{"d_model": 96, "positions": "rope", "attn_scale": 0.177, "tie_embeddings": false, "init": "trunc", "dataset": "wikipedia_en"}
Each number is 128 + 32 x the weight over its row's rms, rounded and kept within 0 to 255. Layers, rows and columns count from 0. The size above them is the row's rms in percent of the matrix's.

# layer 4 MLP down (transposed), 512x96, rms 0.294, rows 427-433, columns 0-95
size [107 107  92 107 104 101 102]
[[124 173  99 150  87 130 117 130  75 119 171 127  94  63 116  66 154 128 126 138 126  89  80 115 125 138 109 149 145 161 146 135 126 162 117 124 157 133 138 136 200 128 175 140 145 125 116 122 136 190 152 156 176 150  90 141 167 141  66 101 123 129 159 109  97  96 164 173 127 175  48 155 121  83 152 164  76  90 112 105 135 106 165 135 134  91 145 163 116 114 119 137  79 185 164  39]
 [136 146  84 123 131  51 121  82 107  81 169 156 125  76  86 119 105 123 128 172 180 132 197 101 139 128 158 179 127 151 186  72 110 134 114 106 124 124 146  87  89  73 155 160  93 170 182 154 159 134 113 127  76 142 107  96 126 114 140 169 122 149 150  80  81 168 141 119 143 134 120 141 139 170  76 156 171 160  85 140 118 115 130 127 146 137 162 186 130 101 126  73 100 168  93 181]
 [190 105 149 106 119  88 102 143  95  97 125 138 136 110 108 147 141 157  97 154 119 167 108 102 120 146 111 129  91 186 122 144  96 102  97 109  91 155 173 155  90 134 183 148 112 177 155 146 129 131 118 218  87 118 162 106 162  73 102  86 125  92 132 107 111  75 124 174 157 156  95 190 149  63  90 128 139 109 138 193 131  43 117 157 126 128 148 120 191 151  99 100 107 112 146 163]
 [128 138 107  87 136 140 117 135 137 186  78 107  98 149 142 115  91 145  98 164 124 162 232 162  97 129 102 171 175 167 137 190  75 142 164 136  87 158  49 130  69 129 183 102  79  99 124 116 117 135 114 148  92 133 165 117 159 140 101 142 134 136 150 109 133 128 113  80  85 150 128 146 171 174 135 101 124 136 117 127  75 132 119 143 108 128  51 118 162 145 166  54 120 150 130 144]
 [ 94 144  91 187 162 164  91  84 123 136 124 131 101 110 131 179 109 115 154 119 110 192 131 105 140  92 111  75 148 128 122 154 112 122 165 109 113 137  89 105  90 138 143 125 162 119 163 133 104 177 139 197 118 121 124 174 157 140 133 169 137 126 112  83 119  83 122 108 120  95  98  91  96 191  71 166 168 111  44 114 180 171 129 226 118 171 113 109  92 148 159  81 130 122 118 131]
 [167 174 107  87 140 158  52  73 102 163 122 147 100  97 165 105 168 105 131 104  90  98 171 143 109 154 215 156 109 171  80 117 123 134 168 148 191 182 119 142 169 116 126 130 100 127  84 148 117 139  90 126  73 138  91 147 139  76  73 134 161 128 175 102 122 117 144  95 151  95 104 133  48 151 181 126 143 160 132 116 173 112 116 133 144 107 142 102  84 141 166 117 103 146 166 120]
 [ 98 156  79 154  78 134  73 146 131 150  94 145 116 113 145 142 171 156 159 100 180 115 118 131 122 155 122  92  79 162 179 124 135 131 124 106 106  92 126 188 186  92 125 138 142 113 191  70 136 139 115 120 210  97 200 156 118 124 105 136 191 138 130 126 127  70  98 147 144 138 107  71 150 138 139 106 134 150 126 127 119 112 138  92  74  79 113 110  98 225 160 153 135 109 106  98]]
# layer 4 MLP up, 512x96, rms 0.367, rows 428-434, columns 0-95
size [106  93 106  98  94 100  98]
[[112 211 137 102 137 122 211 126 122  56 185 159 124 104 132 114 133 148 100 131 171 109 136 102 110  57 110 168 134 129  62  77  90 118 162  91 136 121 121 123 136 155  95  95  91  93 150 157  85 116  86 108 135 100 111 103 159 110 161 118 110 102 153 153  67 129 126 165  92 151 114 173 120 159 126 189 170 198 116 139  95 156 149 106 130 100 143 118 165 158  93  95 160 134 179 138]
 [141 154 180  96 111 144 176 141  85 156 100 132 142 112  93 148 100 115 158  87 116 142 115  93 114 111 143 164  98 130 125 140 189 123 174 112 144 150 147 130 141  75 171 130 107 180 103 186  77 161 184 169 151  81 169 146 195 154 143 137 167  62 125 145 152 114  90 110 138 148 153 126  78  35 151 111 139 152  55 161 106 104 154 111 110 110 105 141 126 153 157  78 134  82 142 119]
 [ 66 154 108 112 108 159 148  63 165 104 156 170 140  95 111 146 107 118 217  46 192 147 159  87 112 106 191 142 178 107 137 194  92 152 185  93 154 141 115 113 148 111 133 139 172 147 105 141 124 137 103 117 143 123  91 128  95 136 162 147 162 108 109 110 145  87 165 131 112 116  95  96 166 147 143 143 121 121  79  93  81 167 187  92 140 101  93 164 144 124 140  92 108  89 113 131]
 [ 86 131  99 101 160 124 126 109 151 143 108 126  86 167 160 145 209 130 136 150  78 159 102 214 132 113 163 117  81 126 119 110 115 101 104  99  89 129 112 165 141 133 104  92 110 126 157 118 128 137 179 105 124 206 183  94 112 140 186 142  97 101 121 158 151 150 101 117  93 121 152  81 102  67 155 160 143 119 104 142 141 101 118  66 101 112 155 158  84 116  69 167 180 105 177  76]
 [101 163  92 167 110 164 103 147  73 113 159 107 135 142 120 130 119  86  91 127  93  97 157 116 134 106 110 182 197 104  97 105 135 166 105  91 154 137 160 108 209 166 147 181 113 128 154  52 150 152  81 126  61 197 115  62 130 121  74 162 140  82 112 140 170 141 158 172 115 141  63 154 127  84 107 116 106 158 127 106 131  84 135 121 124 173 155 118 164 126 122 122 115 120 109 153]
 [129 102 106 134 120 144  99 172 168  89 105 132 125 140 144 146  81  82 192 127 149  81 108 115 133 118 121  95  48 140 149 177 108 103  93  91 118  94  99 122 129 121 134 119 132 195 123 107 100 129 138 131 149 140 186  85 130  60  96 147 111 122 169  97  98 197 164 104 132 120 165 134 157 125 129  74 165 189 166  78 168 134 164 141 118 181 159  54 130 142  91 154 169 151  85 124]
 [ 96 162 129 117 149 128  78 124 160 116 121 150 122 131 133 147  93  96 118 164 155  97 170 101  91 113  86 136 132  79 123  86 127 127 106 110 140 172 105 196 112 148 107  70 218  87 102 162 134 188  95 143 169 112 145  95 113 158  93 102  91 181 188 155  68 159 117 161 107 153 143 103 136 194 148  87 143 114 100 109 123 157 118 135 105  98 111 191 102  88 158 109 109  66 158 147]]